Weights of a small GPT-style language model, trained from scratch on English Wikipedia.
Training: a variant of Adam for these matrices, 460M tokens, 3512 steps.
Each number is 500 + 40 x the weight over its row's rms, rounded and kept within 0 to 999. Layers, rows and columns count from 0. Numbers have three digits each. The size before them is the row's rms in percent of the matrix's.

# down: layer 7 MLP down (transposed), 1024x256, rms 0.0565, rows 488-587, columns 192-255
# up: layer 7 MLP up, 1024x256, rms 0.0623, rows 489-588, columns 192-255
down488 079:528524530495464514494524447517499551423488513559508507500455535532454499477499498488463505489546542484559457525539540502565431525471565483524443597537538510489558512532508587528470554560433561
up489 102:446508452526522491596436538565519547520502433523466476528484435393459506449500456454503522538516477479460475465475471484493541578479574450471504461452501469464461458551602496545486529471478463
down489 113:484478477464499480593515494541500456505516448457524479524480503499529463476604533467497549459525478514473436468448492479445555552516510427502514448475512490472418510504538518464501532444522504
up490 085:480554425475510587477521522567477456569448475526503500491561468509419533448485458489476583511485577447420527462561470510552581488467561577464442513565485494474471539517565431470547537527453469
down490 075:483526489496514563530535480506533538464478533482590502514499502465497471548485508474560475502495474462537522517488472532451447468576523432483523478496506436481577505404409492517480458509575460
up491 101:530574576512512449619449572506469562484466560479542429478573497495554505496519495468423494491489486450554494654495494471496506515467466523518515532506547462508481466508595516514486431513501417
down491 093:503534511533518571510578528484469488476456583478584485500478504499517493457518474479541513495579501506470507478470534611486473488450541489458483407502476422492549537472443483460460451505514534
up492 099:506511492508557527477624469439435468498531509490437521482536539468527508473554478456577510594438477512545551453476462479544466484434502456481488481483542472506462527498509498537534422479461472
down492 109:491501473426523504481560467475432524494537456448465493485423447490502494470495532492533486577512518563466550476470446465546393486493506416546473513491517489472485561495481524575516508548444522
up493 104:468515452511525541529449503516514442519409446495453486526564497572563471505587429444506502543465419506583505552481560505485469546448486486525547516411472480505495491480540494528493455576549505
down493 103:467464509552527468466511429500490494499549556555532486551489526488490475478415550502499510456528470489450592497516544476537424561573515506436464555548475478502640514481546481431506517505501523
up494 091:435561494517462452502595544483479450468443582494421432474549410485533504469519516506574563544504575464484513494457431506493503536502418566500432480549502496558515472505468504503556467507423482
down494 087:555535511497460472525496484507529460476491530502563560573534527522515468453581511525463522454503532487479523514500555501459470482509567513520508562509513441531526450495585518569484433514538412
up495 105:509499462533540532467483574554470539471457480530464504474433480450557528501578477574532572431405552473526484555507543545538533510483521521500541542529477447549488532521549433525534570547494492
down495 121:493503439518525544512478489580481482526503456501496477472481539449522447526541517545468474498481442507477499487481549560503492438476504481531516492492479477516536491524579429459469511531555575
up496 097:571543491436492530504533577535477477490492483472486466512528474446512536488539495500543457547516514486464516488512436533536473564524495441554538506508492427446490500518523510529516482516486494
down496 100:537524538525491573471531532510483431507511480594548519453500422504502522599541466509493486436483494472499474526433466458503513451479556494530512463470500482565602487434571508464488504536529462
up497 105:536518465543509529418565512479409499511441579457536511528441480434485535551500546491579485484530524522399538548508554567525551496471581561479521453484506473533463529467517535545557559483452511
down497 099:468486519512481490454533522464439481566424482448510550474486479559518468524474466523468473553540478455498481406502422498526515445435422522417540485495500506522485525568525489475606532497468482
up498 102:381478579533488504484474464515446453488530506460529516479505492422501533426587487503519473574500531496507529518544418458557525522471483504552452480507552475473452507507488467487536537504529476
down498 104:516555494544463493395508509537521498475509519563429469534459464529478511546563546510436524437555524525521500526527548552491536495448504478491462534490441533506467503478541515514468536520511515
up499 108:505513540562528518503455401507395510476491419530438427516503520449442475480542508458491567403462504493511446542568472461547480555515559516542478496421516436514497464525516533460448528513469462
down499 115:511467485500500499426536454519472540478471463502501497516495531498512454521516484540495616530452459501545518552493447499551528448433482457545539473615486480489467454585492495524496501530538584
up500 092:564467542505474568514529542458462572510413483430580458467540431502476476466575576414510482469452548534514575509484532469470550506488551513526502423437478535584500472500515470510529600461500514
down500 091:441511509405537479442482494537549559459527490489427522487475474533518543503503483465505567457478550552495542532571462446483479498455504467538455460465482496472474446541505485538502490514523569
up501 090:513573430557443521478521535498462536473423488548451552552593493502554556467465542550503433454474492454550526488563537487525462545546529504551524477575561498460546435431523501485495512468499490
down501 088:477516491534559490498499540521538473506476510518567460509484530517493456489506437486545601522487538518442532451426434477509465510466495507494530590468501447491496546520479467514505497519552557
up502 095:478526525595448446507435508534489572495487562416441527489475502546405512482473563431451498494465482485592521495477545469579496493505509501547530553500534443538508521495552460521537435410472511
down502 090:545482491471554502432513505545475487528538494591546508522476478463524485467519453511531478573541481465437484625516493456436522512476522492449535501534516494524664513505536525527494478544472436
up503 093:537499538458496503498432531459544428427514486469518532457507524489467513532477492487514553545462482499555443529547462414469532514534468511462486498507559527525482525489525495530425546493497490
down503 095:567511473440458450541515508478490484528514484532473508472493571520440499535544542586376443528507528453532417493487466528487520556522512475493593539520522477501511509514494503456490563519525460
up504 111:540516540542580503472464532550425473434478502523476449407498461484529496475491446470557485514509518484470547557542573454478438557531510506529503524507469459578508556512497488532517527490544441
down504 116:530569553434508424544482536523489503519472558482536517468494506512518478440477524480532505490477489484474518503488468477572524529528528523516456518582533517524530521555564469502529453498584522
up505 090:525516580479553436404510516479533503480480547468496512506541473500503548508545492446556543491560521445469524533532481428430557493402461528549495451561528544575490492541506461434471501445515470
down505 086:489515464520461471525513516522449517502519489503508507408493430537542512534476426431508507528436511456513493540517542501512528488456486469485482559527459467496460515506533575480406568517506544
up506 105:501523517563576519424479453511470540450487515491579473429466479515510538456569530485501466480526529457432469617529506512482480485507478524532520601463544505509454591448505476543579497532433481
down506 108:591495535435466515383514526547486506502478490521472466492492501509454493535519562548550550523508590478535484511553500603487531511460539545459496530531455500548532491534451483476516480513442504
up507 098:537499521455572556533490498567465440493472543500558487554420487467520496482521476509491489404470471484502504535518463546510562526474524512550434437519503475468469537538525462496506514468477549
down507 093:465461452465472494534470512566525464460536508482512500477506578505510495392514530560448507475591487489450501480503494468478526526457546457536525483474460484484564514424491505434531515489520509
up508 100:441453475473495485420519474448490528566496538540486489462487503562555487458519558446526547499523493522533425535468460510467537551504512571515524468469471464421479510424467499535492484498485476
down508 102:480527535457515524462451533540483478472443506487508515512528507534557495518420522503435567516473501499495525444478447413521478473507511446505524494487516513524477467516535516502562464532427473
up509 101:581526588501466469519524543556491453452534452519509483514536481482542530449486558508516568520570521442492546439538454491536433484469577480533565478543447486424462493550509466502513506515473499
down509 100:490447462477476538545454506504447457547465582544464430524476432450461514439498461529511476480417503521514452430470557496498539582514502523436520499456562534473571465559509472530477551505491509
up510 091:502583545524462535451471559456442482556477436508506526550488477516494584471478558446540487534521512429463516506497505562485578456494518469560552488522495551462501449493448537467472445515464511
down510 088:460568517526588529512424511559526513552444530476503520546480508474575515483557480421488467501511491505512428485523492495560537490433556465480469458540440492420460532514547544507578579521555512
up511 108:468537456502524496473523527525518543442445578501535507513442470536508529493493546492566522500484497489510523530519477483473491488516496484491447439456471471542501591520501452517446498528511496
down511 100:450538469521424539540491468463522512526560477522501482465470463511477486524539540591546424432515401507467492514513532490500463552530503505413437584518549467509518518505444450432561548564497484
up512 098:530519529534570499500431465542469516494507515554462520549529505502481457483497514578561546552490486520464637570491490493492559564413534495472575499456577460567501505513567525530577487524481460
down512 096:515467455539418519474488561538526515476449514477490441454504488551494525487500477475454570507478518529471458532488483474492557499475483548467568532509489468494479461443500615528462484465554519
up513 108:513533522495471559472418564551485443449418552511465520436469458521542516438485524543464479507497565488510530493532528494469511516491449594568519413538536500479474527446532566462494412493466491
down513 113:484523477510528507584520569533486521489494486521517514571540486506498496578426551521515479479558483437437510541542553449505475545474493442450485514543454560514523539591576450507533461473450454
up514 107:515541570570463502549519528477444578442476496508499488491452491533500467480496623517488474584496549513572534501468467451503502570436431506590557472554514466547490496515505538576553424462575465
down514 100:463514531472468460499546546460510521458508497487556552517505490480550525518521490468434434488519483498524529465542554468491525474508459501511486566487499522566548521476484500473519501486488501
up515 098:518478566473472523507440448500466496386478446466513470507449532474527458520451492543499504507453536467510456530432477391520535555504466563480440469398501469524441425472426522508475454530515539
down515 096:471561475506428494527524496512438469515513508534485494589513497487513534463528565528489444473490490453497536495481454498498518376460499460486493414527488471488481488488454485532443476473500489
up516 079:503452485516464413538500591524490472515532483433492479534460411548449509476488538472583469493540541467486524485515481398553584483526458452513492600459516500457483488535564568543457467454404551
down516 075:512497514523498523441468508548488477456469626565479560546541542469517478490514512560466452448544522473480520490525497499542459589462553584478500415498489452506489454452484512484518525560457442
up517 080:510512512540518513518478474536461450457437544480480449559611494494553510420479531519552561542463506485543480458521523477521478444470516534546495487513452493516442444487507494442486443487545457
down517 086:524535592516433491487459585451520460587499465500557449487457463566487515519532493597563441439477518452471547460511515493550515538504497521490430418425531534472463503533454482455536499525536499
up518 092:514470512499477499592468524484447514495490484583432491502442493459500495440396517457523503462454568479456427512503491453490427563532436497502435585511506527602481481481528454487502580528542440
down518 087:508465503501435449462549502476536477475477521439581535444460452492451482430415537473488454483386536543485466573502464475489542401479521501570445509544472505498496523549483524513528513465508484
up519 091:430560518473469500516535523586503459502491464499434450525445477490477483459495486531522508484476530493493525534581520449467490490459435504544477553559515509515487505518493516488543516500515529
down519 080:539419556473519507501503492514440535501528497550489467436470439504490493550502517545471453505495503614546552460474515539495518559520502546438542542476442419503579568457499528469484474514543502
up520 090:410585548473508501462551586475474516476474471543508484544484503540478481460528465505510515530458592478507457565562395494530509574549528542546458485472488461504465497469487532547490558555458464
down520 091:509525402498524462461509459481491462551467544540454507466498478520436550457496488456532500519478500526464517439487500494489540440481495504564550475509511524491474452479402525485515439547497517
up521 100:469490438466489464548499581464514559489473548568476515488509503472522522507504516595556525418457552459525467567465557516515525507464432572560479470447541482539509514436603454491505534589502475
down521 100:518521465546491437535531488493506468464504550477572488441453541515462459481555441483495469485568471527533501522435472516455483544447597548530418447461545489494574516491509471537505445486479517
up522 097:507539465544546496428459546469546540481497602518455536501527511492560577512442489448451518492490447494460435521496525463569497466536472552551533531505478519531514487530459418546485562533522537
down522 098:434486504486452423540512476495456522521488438551507468551501498490516521511493542527520471530473462465473578492451488571528487508431526502413505508456478490444714494481597481514496503530561548
up523 085:530498555474537495419541493554468411517459538547532446495446476484531539459507505528570524472490582562477444586472474491477494514492502491574540466541508507445387470468485464508575528522550533
down523 087:451481545534452483576459520546520521457508564452555539516518539461508370529475454407530533549496497479538548452539522535537503503504469455451495547517498569554586514584556475501462488491496493
up524 090:517509442479511430537509502527517529473531588522502382488511520480489489475509492549496512602525510475515542464442475422495485490458457495472563535554504482510496507490477552487496519570569518
down524 086:489498583521424535485522516465493488522538544429458592486503507459533522483501468528552491457521538474513584436495529523467529498485510477453545447414531534496643529492526451528496464444489512
up525 112:540491484495482428504497508523482487410566494496445465488486491520548529532463522578546562481480499513518499494594457442535469414448565536496529594473536488553429537443493500504522425498451525
down525 129:477511467538524523493511456488524543465517501482470568519554483431502453531567509514511510485474483480480567521499526504487514508538541519478516499477503466470433481505458455453517483502479513
up526 102:561502569476528480432532461524470453570420596473486386521492457490491507469524503539469510529505551533544492532484462530408498516440497570511514493514480493436496424468414468440492540387494448
down526 109:447462528490493567496492431505537465530548599505449491507496563539497417473524595520418474516484536507526524501459518469511495454512536472525515524468438451493525529483549464450522442483440486
up527 103:567536474447499527457515606568485502439459489483442429501447481450490480461481467475488519531457531521522477527560472477583542567434537511460461559499496480529498524489477456512549467499473418
down527 097:511480501503521534519495513556497534553495543454506462424544512489473432550530490487521514505520508516542471475431539476484576577535492488494498552490501505504521466485476531596546482507494574
up528 099:502552542497579511497521515476501518455465447533390449459440502479506475422518462481456445587461540463535527549549523463527396546481478469517548541499510493533476493481586524429479506527496423
down528 102:508482470538564473564543482477557484496509415527436523427473462477462508501569470444486511509480489554548537567518552558482499571511556481477453463455485464562566493497502484548500530557556508
up529 096:531536582473513509484432526556523580459467470476460417491497452444524504477560445512577536526478544494477570457519539545545537491533457503498528503499521486551502451453493512461487533492498460
down529 096:499526500471496405488524500545486494500461530491480525482508461466439521472522490492422442510483525482480460524547450536495505571484481664434517538487537454575492462493413427468544473433561511
up530 102:491468477530455509534505548529498488449452446517476451469544471492483587404465479499560494451503468530550501530508443483493580475524560533472478520417502466548495476487488387454459500506410475
down530 107:418504489507565470444490548514542475441493517430489500461517437443582417502465472465582448490526497518498509460462521523523531505480468499440503441532539445446538531446596462520517462479494481
up531 107:497540569529528527517482499564468508451477525527452475517556460518534499468490493494514515528450543458507422550493536531487472605579526516528485461492529460563501437420465553534483480484487465
down531 110:455552491503482514461550457498512551472548632521541541487530536456508487569502396469568624454438504519442556467517454500512566497548445525519455521540457543488488497485533553491525476496521518
up532 095:439481510472509518516471487464517556551489474528500514420515521479460525483461447474455571451471547480459513538556457456484542522491487502585490562555547482484498478463605477539534405453466505
down532 091:460490468462532502521534528504489521559506452486507500465565421475459513476523570484459417482486455450463511440488489417489511486418511572493487517563466507505519525491537564483480525468610525
up533 096:439490511469551548567453543517441512529446550524440537468518540513493585442431560514471482513528541468532467482512461485505422497566540541463512499486529495448480393417564464522502468495491483
down533 097:545503532451468506527456560482469472566536531448499557514476481506468498475495588598516492472503459498486458485551523477494448505476513493538538525500506527461464530516518543494495525499487563
up534 102:563517470547482510542500463498482522496456538508503479479487458489536499451570562502511563517442492482496537441425487463526501506496473488551519548486589509466482584571487470510511491523439462
down534 097:513427478504515532421497481536539477449547554498465466495526498497447504516458561499466467488487516520489439488512514470548458503506507504497500537481486504508543422491486516590465503500520501
up535 098:458458447504472437525498570534505489491470506480548402444436494438505531519433520385520518502503512490559534545512491476514497536463486521498545505509523415447524482494523429473563477403546464
down535 094:525568504450476517524448522490490559454471440532514522533476521516555486511526470473408479421476432492582514478533396521520474467436544495497422508452483537471545513504593496492477473481511522
up536 093:499483468504537502571491534515518494503479457523549498504434493446519439471483507535550562545420453519509555592455449433476587562499494571486527587466503467496489517435556462525466501487427480
down536 090:472503506482491477453438491478506442489431479478504490465572524541548533450412563494507414471512587512510574501510523453580494542587500550487449580535552523481503501504505505575569508402455511
up537 106:485567585556502511485478537587441485468480500544492561514502446398456494475456488509506494489505535475434527541551425425515456499517499524511436448550549484507458415482525466459459544475495441
down537 101:490511501489475507483457517456529560556507518592484480470473452577520481547505496562534491496434519502504472507512498558455456483566557520532559466487565504496534556535518533511480442499475497
up538 119:495561494601556514487565559499501454440461457498444466462479456499512532484507486497494549506485538497459480612520520444513532531462465523539486545456490511490466410492524487450480498567551466
down538 122:461533481542506486549516508469574486461489428435471586517487501494502561530539545490454464512503445507493521472427542462557506477505446437492486433466538510549494470525515542489538536464446516
up539 100:495545523474488507509554498526394446500528376439564580480580471557521496492474452466496599477509558472541485487523479523550458550463501525499500539429533443515470406513472468521473449565451506
down539 096:503526501440531567487489484499521504497495483496461415626572476516520431457513520471502481517494499447519522494503441480500515525522485461428443517493481511445506448497503493463541500518469548
up540 099:525539466529492535570553573496520519477488476518494518539498486531553494513535466470570504524486520459493540481574460466560510457468558498501562543387509508486495433489421461428544497579456437
down540 100:442512453577503492483516555484485479494499489502475547468551523503472539478408460512539459511481538509399375409509511584479512528493571411460533472588516526520507517448447548530441544479478480
up541 108:500572582533530509394498445429442488459460436549540440503462548414551502439491496538491520566524549478514497545543454408469468533488502456537544488410564438472493567477513496512514556469573540
down541 115:568449550470455496556410538520462537483506532503518482553526459512493475506494480471469464482458515508468427516521514560487532552511421506540527481460454465435502494506504538517438482465371504
up542 097:487525502502436537445499479518474442524497462530578529486507451446502465481486498490501552509535439470492481520540490504450557489550564520555565451547473574474457506476556503467500561563533493
down542 093:472457516501490498489524460491522510496541566480508468428441534591530502529471500522489507534500558532502511485460538462563495431550518525413506539529535551478466481560529519488575527534534453
up543 108:495527542541476480549489467453484479484454463429563490489473461579488478452507517500535485461527604540498545497479449486494574561476500444455544489471552448513489502405471444513524506539437512
down543 111:489484480554545495532449457467440548483486540482465509502563464507555534499547499513486523521416480454490475455453546509542473527549454523491474502488484465503471540487517535515484539552502464
up544 088:458596376553543574508486602539532509529442561557445556513494425507524539441517518509515547474518515507461540565524508521596548526478419509514491487524464493561497494488519509512552449537373495
down544 092:536580491492495500487497510513496500518475505480497421510471459515509501483555534478445475506503486512482514484478540489467484530494504544554471477453535475506484467570485474507508481502489531
up545 096:467493519547459523524486465521456520516457477502462530493594499517504453411524565529497568493459539435483458542539468420558418562476419520582448490483583491490466451466582456501547525500399472
down545 102:531518491491544490450497540490433508485521487514456486520488493537478457571524463482515509467585426428539556477528516540510518511451486501527433462514463448538470488460512479494402491401534470
up546 097:441541514465505421483472507542443458479534516489477448531525478460603436453534476519577548499499592470420549440492388443489439541540489580518519459476513502440447493494475572521512455520468454
down546 098:499530489492487472460541522503520463571402465511598470526503531486505525518493563534471527391498434503472433522498502462502518459479494593568463508535551474490490501534529488503420433521525503
up547 092:531532496453520521582508465472480535459523524499480435507528520536523561501550529487418495507510494491521441482510507502537429431380578470558478470528521476512471537517470539449437473512468546
down547 093:466518506510578522596450498456451439514509484498472506498541444462495572542536571532479509526554485471496478467507535510499547450507402502519443485473491514451549479545496495565545503550486479
up548 110:554503493547521474532473504534458464513505509565452464456560467474491522519517491444560513531516460516502513583477522483557526568499466539464533499497488447562538473507454505458494510438437571
down548 111:436487440427457493494490465493464502459445571475514537389517448537467505576513505506473472483523518502509526480519527518532479533506448529481532467582510489461605553570471446459512479525522479
up549 082:492441497468495561551423539465490463553475564540534536561516461464548502492509620478512499565483496518454474491492527455467507518541481512494510564484582519466514467454541416430475490422485451
down549 073:449518490452433461486568476593512511494482509501439425497525516529441532497521465566526506444464511478451473478510432529569504488496483572564462490527554515538528514494401503513528525567491570
up550 094:489522470501530538518507563491450451540456527477414449457476481425541559514495531473536549553447507532493500468525522502543452516438553472503528463499538468500505516486507574496541472494467510
down550 096:477514503476490476431476506460491481478492406491542489501471527539476485445457526478480502506515532619414470493477432448515425504529482431600541485491517518494535489497480537523510472528427483
up551 094:498451533498475497519436465421497395536514519522497470502500497460544488443515509465502569556488466508508537483464400473528480519477504497542550453456543512484471466491456557491445469492485499
down551 095:565440525503494475455546459499449500517454395562506522533448441544479461505507433437575451514637452515456433545544495552489430560475516521537560551506483474458525461461528489477478530395528463
up552 095:437494487503533460483554467504486422495466507535504546558499442456416427494531449541530509480522576438573498497462496520481534444405539507502464487513546465454452571522562534410493511472447514
down552 086:462535522508497476491492508566492505540469453464499470531487519502489507519503440489430424528471467552436452547465483459482503490417467502489533468516432459541505489525459515500509544522478455
up553 106:436456451582518546472502589457440480474398474519511481559447462541460562483400488480494498449485442474506545500528586549557536457449486535532504411503478491527500425444440501505486516453492497
down553 116:428516537585466402452535467515452484492546480496502483487468592460511498480514421470499523530450501489497510519509517497533553528483570507426423497581573518451546519522502472503498451461484530
up554 100:542502483581484536496512452460535533447447497528457469538539455543562499490571464512583513502486433472470502484516511494520515512515551571516496503455532465571465491424457436542487520523548456
down554 096:521513476506528440551453435523527489511464476552543509546479501512458543499480541498499394510552514472482471460493497495490493487506512483569537479545472500500542554490439423531503433451499490
up555 108:585536540522455542535499539470486494432464503545501491452480450487467543495545515556506456533525474529552523449527453508474592562526451554538518461469501440523479566516549541483474479508527457
down555 105:473502565471508556513477517492437575601555517444455499464552486565486439538542419530492491533427464516482454523428507550512545557523508485496469430520511496535523477451455500497495536532462458
up556 096:517538457479489495491478591556488520491523538444475440528488472480534449523512491516563536536488541494444511537469483440573526536501505554566513527474578491557457550460575555417496439521495447
down556 089:489528519463477460482516500503487535468494532461477528493451557503533454502469505463565503402539491495473463469513543543492460543429548528513496481491483452472451474469466493438460493505525412
up557 090:552479452559567512457516467458465474414476529515533403574527450560447449489528591528477571555513461491517521538486495478581541543513436495546488552471431464486494450484480512492490509555485428
down557 082:439491563573401521506515480550474392498504497470566473507551489512505502525494439487481541531491509523521555455523448462558526506482491529421509533492489617525543459508561481497510529432547508
up558 098:475501526510460403551483571512468538468499488487440507441469477446497517432513515465565519545458493522505473463473442473556428560472414527513469522482503458494502529458547504522508468510490490
down558 101:507524458480447511483516479557463580506525458465495532506505466466436463511464490403495451576466496549413530490515495515482526501492464481503469541485477521500546501543505530565488495571539492
up559 101:541498547458488524469515472576514527405499433490492484548448445523510512521554592523497510508462489464474447514546569537439442553524506521484582521529492497420489569500570459475524488472472428
down559 103:513555462445532477460441516512513511443477479469431539471452483467478517539555533520491483542492439508479452475562509514493503528562505451494542508508484510566464513422447487498507528466583449
up560 090:520560577501445489482507544514472488521528467540483507517540452465507470499482468466568452611452544501533494509605541460509504573507525476582465485461490467466503473516420550457598461513415483
down560 087:542523474509543543496537430476457500516522475484481458513420523485500540512492438502481489506456445481459516556445470450519493464524577544452344448484526518492474510529434544511411535485518510
up561 106:503542424528592438477526570495473537485481551490408545476484466463550539479463436498516515554481448462470497561515495477522531495475389514485508479459525466507520502505507520465527497493506500
down561 103:483581464506487562464456428521516481524446487523531462513536581461519452485519514512564465517500599483520537457556515556491446511492520566397525443454498488541602476505521425445467541477445506
up562 090:449444494502546456491497526474528436574496527535463499508459522465469476472475424476494527488471495504500462581512442479507493457472496600471494455466503462557508444517453434509471482522496474
down562 087:479476490519483479527509478488546532510493520527493535511499550511563489456544450513441525480575514502465426480520565550549426500446489489453543565528512470459529467434487464527555495520497469
up563 102:439524537497480448556514507585501557419534569495490414510509495490497514486553548506450529536485478468478524496472487524557511542501463520492504520465556446521429546431507524564479453544365463
down563 103:405539476471554524545511500533532540468506421517508508531528459535546491540459489521457497561434537551581437426507486484607508552486488522472476471519519480490610524463549556375476482473512470
up564 096:488526535555518511515484517514449504493483408504537455496449489420545488479591476443557524514496465490483524538535484490456505461522484498476484523458421493486480499463507425523498511523475490
down564 098:532486431542515515524446487521483500570498492537493470446477516502476479552508497512490462442435552560517533476493532537512574512526532561464546526503421494457522515473517443529539502518551582
up565 100:530531509529550469484463460415510483487445491446434519590591534468541498492359544457485542546458458455590464583461500438511468436497418478487529496525495498560468569534502495502457482517469467
down565 094:473545486463487533553482468473469474428499502515512527453447499418571473547483493494453554536534612458487438457510502486511556493558480487515488526486497475470552534454501519529456503493442588
up566 110:540495520480491560538471505493521528519486541393597525459499466466533567487460539413535488451585515509497547488441470490511550457463470544526515538496538514480469527478500513518472513466524471
down566 107:600510476467527438539466502530519424481525524426514492521493477445441438451500469457483580477523486433471481463503551529513496484473495470452554495499546566510494512491434558523505524459493527
up567 107:517499493494556513487564561416436449483458555520487598477460507447589515479446521469513478509514516478581501508463447528525432475491517520570500421570520476517487475508428479553474483490535522
down567 103:500464504510506506503526572532538508536545584524415573583557533516508511446569524489452489482443536569480536550499443496502478494500520505515511455533520469524468530486472500521564453476573500
up568 102:459516463582582526508524461520504520452527498504519475519566479414551514459514411480438548489487449466514474564516504490511556526549423467570511525483494455576464548463523508442516415494508511
down568 100:421506582526422451513550579485420475520518519457525509517471473469540460529451515428454503468468534555505487489500503521533521490476505491481498452493478483435490474497566536412461524601524507
up569 113:534494479507489481559519536474460422475500527606508522503526551543522488523480519539556489539483531495460466498552423533535511574466480538545601594450527499428490544453488471446509595469497521
down569 110:482471514507491446461519509545475463566486548570490559435440520474504505581501455470510463519534512559603515535465488545493543554490522535435469464516511446499464472444502517477475556477530549
up570 114:488520527427488549586537490427533548485466521435534477517484413518488528490458482468547491536469452477512449520530371423543480596518552520529530496492498490513458481489494491483540489536539423
down570 116:440542480505555487538489480498465543523476554483491512572485535471547507552426505545478501483437425471440467457471495529458514456496523498503497505492490437470453487446427531515523552507464544
up571 093:470528457481551584508451540485508499505495487467502490499512483529504459499502525557408475519463518481504445530537502460612397530476532506490519498478511435513438510400535528546516431463536453
down571 101:520468463461531480463503550485553531533485390432519566527499527589468492527512522550472503413451499484483461550501470489449470531557536489489425465571535464461477497520505512499475492452465484
up572 109:504523511542469574446496513564482445452446535555423472474524486496544527431525504502557465555568525503567552516589550499530516504471632504532483436427566468521457498509479485536519526611490499
down572 113:460496436527514385480527503505491496498467508598489547596414488512556454483549522541526449590479522505457505514490507526481524470469504459501499522490495511529538520511492561588489540526489465
up573 102:486494490542458599496466496576445487555514529475550527574517479510574567459588466492591542537426490509454527558495478508441568422493486573516541559506465475443485546474469467448469470510508514
down573 095:471496444551527448526519529447515397493562567516475452480487509533530471488472517553498452517467529523502541481458490484503514468466548463468517514461492436496450523575455493520542583493508408
up574 107:507548512521489401394501581466547455476451507449529510514449434522530483488531528475520501510532475505497499513467516453506530521484535463514490485468488448516497466516537546465428384479528450
down574 104:466440590468468511476554539432525487469524487471524501466513534538484536547453517485591520491464500538462534496495497458467509469461538483487531473486438574479523518511573546523429477526505535
up575 100:545598494502466515573563533525506540400482534510489549511523468418491573456496520449498491460519528453516526543489585456508514537521429548526541521450507480499487522468508499455591492546523442
down575 096:492587531502495525465487553493551551506506544548473464623467465461508537484535502481519492435544540489518416478502566561456477507478542521450482570559503519526595535475538516488447502579505470
up576 103:472553443505466461451485506422489510462541556468493495492555446462448465550446524511421569486511515463546543513509514461467436473545403531528528546513495469512427454530515450497425487581505468
down576 102:446482476545520507448479443463468490532527521504459546424493480459423459477529524484520489492475467553507509502373506448509504530451479451461452456495442510481418483535532508539456516475523534
up577 099:531388536493492455482527490545431484518483479480542470544503448463501514476456485500518546513546519511479513490532520484536505486452489539551542466464477495546476454515529444495548486539517510
down577 104:524545466485495527463510482488509498445445515388464490449546535592505490473544546532455476402522501500509483517451499482496478457459516443462437539475516401498420505563483519531541465452566476
up578 114:481524457509477545456557539500484496474503591462517480505501463469443489462538481469533541437432417493527491554480417469538490521528480482528514468463511495587436480476380530456440526541515470
down578 109:501495532460578467466509556458484450417439418539506519542450478575522547474455500491474450562527466484540475473478496564466439512381532516518478558455484451491532457510554504484590595550541507
up579 099:408532491536566492481518519514494437459441570494486488560552492514475535489484436449538543497529508497487515500480482479552463510454460524495456550470525546551433495409501498519471500503505494
down579 095:492530483453519459543534531467452507552490477509431523480518478524506524491512562493449499489455433535538576536511481448497519534502455472494477514510479502520576540535577451482448495518546488
up580 102:496570477443494511549487506554451497494475508510484455556522465463503534471472484432560466514499530483518498549544430521548466429498458442619448512386472449481455470510489545481552492508512472
down580 099:492524493513526472446555465575522492428468561545492558474517535503498448557506416458496529503463521524533469515535493469549479503438518462479577556520433446535501484473462442464495516493535475
up581 095:490493488509515531482493485466490492546464478479493487580499474517493526458492528489519550458554473487454450513556553498546594577469422546526583549451507532500474523501488549490551459502446487
down581 094:565499545527506473454510511481533457454471485442500493539466518511501558405524538541465510495507490515501503447510543510511503464519463543476455487523509471449589481505455476485520577496521531
up582 102:497552534474539591519507541536482484483495452575554426514499552558503484468523495556547515431512462443492490517492524536518474473463493502467504546441500487563467538498471527471464536474428486
down582 104:521492494474535506524515529451517505475479510478518489585492470501419485519494567513424558484451436529481535498518456458511516486495527501463448418551490528480428506527531511462456585514451501
up583 100:463479513436463452500527492444412480463503444478484440466534482478545533489469580485477505484506588465517403577557531562521501500475472506521578488476500462504523547460459488530526523582440473
down583 097:419491481498562498512524521530520469507501531485593405513523447430510415546512486462500484547506442457508528566510496519478541512418493473450473556500463457501462570493514404449481532520440571
up584 089:526495517499511437443491518508472425486422483522554430529454458536504596512550552453512479460536559513502509557522477451535498541503531491497526436478530461462456477461430495469508474516497484
down584 086:519533530445458544527486525492520508514457459453521481450576487493521477518520556497540483430474495407526491513469483481447530514506534449436572457497457508569581519447531499516514507499495490
up585 097:418532523510434510459527540454454477492437467471474521533504498450515510451461492427469481526491480478453459544487471463520475490482515510503484436554479519525482547429479467464513536608528487
down585 093:472539506499439569544467537476498533396487504485479461523546563518520522457483570551522449530529529440468524400509469503498542487465527525453509516461531467509587523497527486534496462505482534
up586 093:519552509530494484443523463557433521480463410555485451517456457560493488484506487496520509479522502458509477459491418431479457481573600513531500495462479478521461489497546431416571497501494518
down586 086:481474510573479564553504482414484470500444541524481545395519535449507561536531477514524481527552498403551505450500565478569440528497500409488463421484495489515492586480447485455474520487471516
up587 100:483490488545536502469499536466425509388509555527560495470431407522489513508476462524431453509521525454498477493482472484480494468455513488542477578498467521540492492459469485368461470533421529
down587 097:510508569478572481489499468510490492508506572470421528553515527493482513493535480499532475514490396423491455498479510444507539528473520513543529492608479590471514512527510497511458428454521459
up588 093:494480563495471491474538523491511445555543490517481481554523525455473503516474522470504561500504455544500486499528468488526543503512445442536583541504456425589473504522559607550549461581467467